config.toml
num_hidden_layers = 10
hidden_size = 64
intermediate_size = 256
norm = "layernorm"
parallel_block = false
init = "normal"
init_std_down = 0.00339
beta2 = 0.98
weight_decay = 0.076
lr_head = 0.00895
warmup_steps = 200
schedule = "wsd"
batch_tokens = 32768
max_seq_len = 512
Each number is 50 + 10 x the weight over its row's rms, rounded and kept within 0 to 99. Layers, rows and columns count from 0. The size before them is the row's rms in percent of the matrix's.

# layer 6 MLP down (transposed), 256x64, rms 0.245, rows 4-29, columns 0-63
112:44 26 69 59 57 40 44 59 44 61 44 50 40 42 47 67 32 48 52 51 41 57 60 42 40 49 55 53 40 42 52 30 34 64 49 37 52 61 60 40 58 53 36 48 60 40 59 50 36 43 50 49 53 48 35 34 69 50 45 47 47 48 33 64
104:60 49 57 50 51 72 50 50 60 53 45 45 37 48 43 32 53 54 27 46 54 44 44 54 43 60 61 57 51 66 62 44 44 37 50 49 35 73 50 52 35 47 40 49 56 52 59 27 39 48 36 56 62 52 79 54 55 67 48 52 50 54 55 54
110:48 55 30 55 49 67 46 52 47 68 46 60 54 46 48 33 50 51 54 45 43 52 51 54 59 53 51 60 52 33 51 53 42 50 48 61 42 53 37 63 57 58 41 28 36 62 36 59 43 58 53 35 45 70 78 49 43 28 57 48 45 56 49 43
074:56 49 34 53 50 47 51 34 28 46 56 47 62 48 48 39 44 64 68 50 46 55 48 47 58 46 52 54 48 59 57 50 43 46 34 24 54 56 65 59 35 43 38 65 59 49 40 41 61 37 28 75 43 52 36 47 54 54 52 40 45 56 46 44
087:49 62 50 39 35 47 45 55 33 45 41 46 59 53 59 50 44 30 62 54 90 45 52 65 72 46 60 52 55 48 53 67 43 32 51 53 44 43 60 38 58 50 54 50 62 64 50 43 40 48 42 44 46 52 63 54 40 45 49 55 53 41 43 46
092:30 59 53 57 65 64 49 53 39 42 48 53 44 53 43 65 45 62 59 50 57 63 67 66 62 36 72 52 53 66 57 63 43 49 50 64 54 52 51 60 41 48 27 34 52 39 39 46 50 48 61 67 45 52 47 47 45 47 36 35 45 61 39 48
105:41 58 52 52 53 47 49 47 64 41 57 58 40 55 60 56 68 42 40 62 54 60 52 42 47 41 57 49 50 51 44 64 63 43 48 44 50 36 32 62 38 35 36 49 40 56 26 36 61 64 69 34 48 61 48 42 47 69 42 47 70 47 51 49
127:62 70 59 55 44 57 51 43 58 36 58 50 43 39 46 56 44 47 37 57 59 62 59 58 41 38 45 41 58 62 56 57 44 47 49 36 68 56 34 33 42 61 49 52 36 50 68 21 64 35 44 65 49 60 48 54 52 64 46 46 43 48 57 42
093:57 40 47 42 60 70 51 40 55 54 54 58 39 55 50 57 39 55 62 31 54 53 52 55 44 32 40 45 57 72 65 50 40 48 48 55 64 68 54 50 56 55 48 46 43 45 36 64 29 51 48 48 56 70 34 43 66 51 68 50 49 43 33 43
099:50 51 51 29 43 52 49 46 46 69 36 56 40 45 60 56 64 40 59 43 43 46 59 43 40 53 52 44 42 62 58 40 61 58 31 42 64 51 54 43 53 51 39 67 42 51 69 38 48 46 44 64 41 44 63 60 40 52 59 52 54 80 34 46
110:52 58 54 47 33 66 48 34 53 63 68 43 26 43 50 52 39 53 33 56 69 52 66 56 38 43 34 37 47 51 34 53 70 58 49 42 51 48 55 61 59 45 50 43 50 51 58 56 69 42 43 53 49 49 48 46 56 48 64 64 37 35 50 42
095:60 57 52 69 47 48 43 67 46 50 60 40 29 48 47 41 52 68 50 49 55 35 54 46 50 42 56 54 53 48 68 65 49 48 54 33 48 48 37 64 33 57 59 25 35 77 44 54 55 48 53 56 63 56 49 41 59 63 44 47 59 58 47 50
102:40 62 50 49 49 56 35 45 52 38 39 60 40 59 30 47 69 57 39 57 57 35 62 59 55 48 43 36 79 59 44 57 39 46 40 44 33 67 33 51 30 50 52 62 48 54 54 45 45 47 50 44 43 42 53 51 56 57 55 30 41 48 47 55
081:46 44 51 36 34 39 36 48 45 29 66 72 54 26 51 51 49 57 49 57 38 36 40 55 39 49 41 41 40 52 44 36 42 63 53 45 37 45 53 42 54 58 53 42 31 42 55 54 53 44 58 41 48 71 46 61 45 46 45 43 53 51 27 45
094:71 41 33 49 45 61 49 56 51 34 50 51 54 52 79 50 47 47 57 55 41 62 44 31 32 53 59 41 58 47 52 36 53 48 76 35 34 58 60 40 49 54 49 39 45 50 41 51 48 56 53 49 30 41 46 40 59 43 36 37 53 54 52 46
103:50 36 58 44 60 73 49 53 38 42 52 57 38 49 49 49 38 50 59 44 73 69 52 42 53 43 63 56 39 46 45 49 44 70 53 43 64 43 51 39 43 61 45 43 63 71 36 49 59 44 54 69 36 52 47 48 44 36 42 57 66 53 55 61
119:51 51 58 51 44 56 47 38 59 59 43 56 52 53 41 40 40 46 56 30 44 68 50 64 50 49 69 48 42 49 58 45 45 43 61 67 54 60 34 59 31 47 55 62 65 36 41 56 43 54 53 29 58 53 59 37 45 50 59 41 49 59 76 66
105:55 28 70 53 51 56 40 50 41 39 40 59 42 61 47 53 39 59 65 42 58 61 60 54 53 42 73 40 36 60 41 52 37 60 54 45 50 50 55 31 47 47 58 34 52 41 48 71 60 47 46 52 58 43 51 35 61 45 42 47 40 37 46 69
097:43 40 45 52 43 64 28 56 37 68 60 48 46 37 37 64 51 57 37 53 51 45 57 59 71 44 57 43 41 65 57 71 49 55 41 57 38 55 66 51 53 50 45 51 63 40 42 48 54 56 37 40 49 56 48 64 64 44 58 39 56 71 65 54
100:28 55 54 60 49 43 42 49 62 50 68 44 53 50 55 38 61 80 46 58 45 48 47 63 68 66 48 43 31 38 50 43 65 57 45 54 45 62 46 58 45 41 53 65 69 41 41 51 52 63 57 53 47 42 56 59 49 42 56 58 35 55 43 35
090:62 45 53 49 60 44 30 72 52 49 44 49 63 60 61 46 49 69 59 59 38 32 49 58 72 50 67 52 43 53 42 70 41 48 53 39 53 40 67 57 40 46 51 60 44 59 60 58 34 47 47 49 50 55 56 52 48 43 60 49 41 61 38 69
105:56 56 54 42 51 52 57 51 48 36 54 35 52 52 29 61 43 49 45 45 65 59 41 43 54 49 45 46 44 50 57 42 42 50 69 43 53 52 57 58 27 50 58 32 56 32 35 45 48 43 65 71 54 33 37 45 70 46 34 61 61 51 58 48
096:54 35 37 52 39 55 53 50 54 52 52 57 49 46 50 50 26 57 49 61 23 59 41 46 40 54 35 41 50 56 37 56 67 61 38 38 53 58 45 32 56 63 39 54 34 54 41 50 65 58 29 49 47 67 60 47 57 52 51 39 42 38 53 60
090:33 59 50 57 49 50 50 56 48 56 44 40 55 53 51 62 33 59 26 37 42 64 58 43 59 61 56 39 51 55 62 71 63 47 42 49 52 32 50 56 36 44 38 50 45 49 65 42 51 57 62 30 41 61 43 66 63 49 53 59 56 43 59 70
100:40 51 65 41 47 47 33 64 51 26 53 51 55 52 47 48 41 63 48 54 63 32 47 47 40 49 57 46 60 54 48 37 46 58 56 46 55 58 48 57 77 50 38 57 68 26 48 63 43 60 48 44 49 61 62 52 62 43 61 43 53 50 29 61
088:49 56 43 49 38 50 38 34 70 41 63 38 55 62 41 40 62 44 57 46 48 61 48 48 59 47 55 52 61 59 69 50 62 57 54 41 35 54 39 57 50 51 66 55 39 68 41 42 37 45 50 47 53 53 45 36 47 47 56 48 75 77 54 39
# layer 6 MLP up, 256x64, rms 0.243, rows 5-29, columns 0-63
092:57 63 42 58 50 46 51 68 41 50 46 55 51 47 37 38 37 63 46 35 54 50 45 44 36 47 44 25 43 51 50 44 57 45 68 47 48 67 53 41 52 54 47 43 56 73 49 63 34 43 38 39 47 35 46 61 34 41 67 44 51 39 44 65
107:56 69 37 57 65 38 46 47 53 63 46 43 58 44 52 49 40 45 65 47 55 52 52 51 60 55 46 35 60 43 61 57 45 53 56 54 46 39 45 59 59 40 35 31 51 64 55 59 45 68 63 42 48 59 58 32 33 33 52 61 45 30 46 31
094:61 48 48 45 69 42 20 44 38 40 60 50 45 37 53 35 64 37 32 44 53 41 55 46 50 51 68 49 52 57 51 63 53 58 62 46 71 53 44 38 60 42 63 59 39 59 61 69 49 48 61 54 46 58 57 49 47 47 42 62 43 43 42 43
081:36 42 61 50 74 56 55 51 38 36 62 50 56 69 49 49 52 48 46 53 54 64 50 44 39 38 59 54 63 56 51 64 50 46 46 60 37 62 50 44 58 66 83 52 52 43 45 35 49 45 41 65 62 41 45 47 57 63 45 51 39 46 49 37
092:43 56 56 56 38 38 50 31 40 45 58 65 53 61 56 52 56 45 42 55 29 31 56 56 44 34 61 44 59 57 38 43 33 36 58 49 57 42 33 40 48 57 73 51 49 47 50 37 61 56 57 50 48 63 34 43 45 70 52 53 61 44 53 37
102:49 58 41 51 54 34 39 53 53 41 61 63 53 62 65 39 63 52 62 68 46 33 49 39 40 62 67 47 59 69 41 46 41 33 43 49 52 45 52 35 51 41 35 48 47 53 32 51 63 74 52 48 46 61 42 57 47 63 56 56 46 60 41 45
107:38 54 54 49 52 40 48 58 38 60 53 43 68 43 65 44 58 40 48 50 51 45 63 57 56 53 67 43 47 48 49 42 51 59 41 53 44 33 56 64 54 16 51 64 64 46 47 71 51 54 43 34 32 43 30 44 55 43 49 52 62 52 50 38
094:48 41 51 38 50 56 36 39 59 47 63 41 46 31 43 47 54 35 59 75 57 40 45 49 31 34 63 61 50 58 54 39 41 32 55 52 55 52 54 42 54 53 38 48 51 58 45 57 40 46 38 47 61 68 61 45 34 57 67 56 48 43 33 52
107:43 67 47 44 58 47 60 56 39 40 61 54 53 62 23 51 77 57 50 47 52 48 48 57 46 29 50 52 60 35 50 51 62 52 56 71 60 58 54 52 50 58 54 50 47 52 60 43 49 54 48 44 69 43 34 39 33 59 55 69 59 44 36 48
103:51 47 62 55 68 57 25 60 53 41 34 44 63 42 59 36 39 54 46 56 38 40 45 38 53 49 51 43 49 50 39 50 47 53 29 53 45 57 54 53 55 45 33 62 80 59 50 47 52 43 54 49 38 58 35 59 55 65 67 46 58 56 46 56
092:45 49 56 38 44 48 55 51 34 52 42 55 69 51 54 45 62 45 51 55 51 52 63 57 53 55 36 49 52 60 42 43 39 47 68 62 41 60 52 38 54 43 45 73 55 37 71 39 44 59 61 38 35 29 42 67 45 43 66 49 67 42 60 48
102:56 61 45 43 51 49 45 50 63 49 42 51 61 38 47 44 59 44 40 52 37 59 57 67 68 35 39 42 47 53 61 40 60 52 51 70 49 38 48 44 64 59 40 36 53 66 57 49 39 54 33 54 67 43 61 44 44 48 52 74 32 41 38 41
079:59 43 66 37 66 43 63 55 49 60 31 41 41 41 42 46 29 58 38 42 50 61 46 63 56 56 56 61 42 42 49 64 66 55 54 50 37 49 44 68 56 48 57 45 57 60 60 38 46 53 71 56 62 29 59 50 54 38 47 58 39 37 52 48
088:61 56 38 35 67 50 39 49 29 47 43 52 51 51 52 57 52 68 55 54 37 39 36 28 54 36 41 65 55 47 46 37 38 55 50 46 62 57 46 50 41 56 49 44 52 41 48 53 52 49 51 71 61 41 55 47 54 72 52 43 53 72 59 30
121:54 52 52 52 41 42 57 49 64 38 73 55 49 60 54 63 32 46 46 46 54 42 64 63 41 55 39 46 58 53 51 42 46 43 40 68 54 32 47 54 44 44 48 46 66 39 62 60 43 38 37 46 50 47 55 72 23 59 48 58 42 51 31 47
108:48 51 44 54 62 67 52 40 53 60 37 44 62 58 44 38 59 65 46 54 45 46 51 54 46 45 32 43 69 49 61 52 60 40 35 53 55 53 48 52 62 65 47 48 41 51 57 55 40 63 52 55 57 28 56 74 38 68 50 42 55 62 32 32
101:46 64 55 63 33 59 26 49 54 40 58 53 54 55 58 56 61 34 56 48 45 57 34 60 65 53 41 50 35 40 45 56 51 46 52 51 77 63 49 68 56 64 57 52 61 69 43 64 49 68 59 41 40 45 51 48 49 58 42 42 60 50 51 53
112:51 59 50 40 46 49 49 47 47 65 73 40 61 68 47 53 51 49 50 44 63 70 53 58 40 44 66 53 65 29 49 42 42 45 38 22 38 49 45 56 45 40 46 49 70 47 43 41 45 50 55 53 58 46 55 28 41 56 44 51 52 32 44 47
104:69 79 60 43 52 50 60 67 42 48 34 43 58 46 56 53 34 56 54 51 44 47 55 51 43 55 37 33 52 66 60 54 49 41 41 60 37 62 40 34 63 62 40 43 52 64 62 51 56 50 65 54 57 54 66 50 44 49 66 49 55 49 51 61
091:53 53 45 23 50 60 69 43 46 37 49 53 54 55 37 54 51 51 55 49 52 41 56 41 41 52 47 56 49 38 25 52 35 55 57 48 46 38 47 57 34 57 55 40 71 61 49 63 33 51 44 53 58 45 46 42 41 44 34 65 48 38 74 43
104:52 49 48 40 48 48 62 59 61 43 43 62 35 38 62 26 48 52 63 44 38 54 61 54 39 47 41 47 34 73 46 49 31 60 45 49 60 56 45 58 62 64 35 61 60 75 55 63 53 55 59 60 42 52 55 57 59 34 50 53 52 49 46 53
091:33 62 46 44 59 56 48 57 43 50 44 43 50 50 50 45 46 56 54 65 42 51 48 54 46 52 84 45 49 33 43 37 42 55 67 56 59 54 57 55 57 39 44 48 64 49 46 83 48 64 67 40 52 31 56 48 54 50 45 39 43 47 40 40
086:44 58 42 50 59 38 39 37 40 52 52 39 57 62 62 68 57 58 66 67 45 58 60 32 32 37 57 48 51 68 30 61 66 45 43 60 40 46 53 48 40 42 56 65 54 36 43 58 57 52 46 39 56 45 62 55 51 66 56 34 47 57 48 50
099:66 55 52 54 40 38 59 52 45 60 52 37 40 43 52 36 61 47 63 42 42 47 56 60 55 44 47 73 67 54 43 44 45 56 57 58 56 43 43 45 40 32 65 56 41 51 50 46 47 45 48 55 42 20 59 49 25 36 42 64 49 46 65 57
107:60 62 32 50 55 36 52 60 49 45 63 54 64 43 50 41 49 46 49 43 43 51 45 42 54 45 45 42 65 53 34 61 47 55 47 52 31 37 53 48 55 48 54 41 49 50 59 67 54 21 63 49 42 51 50 51 32 77 49 62 58 41 74 47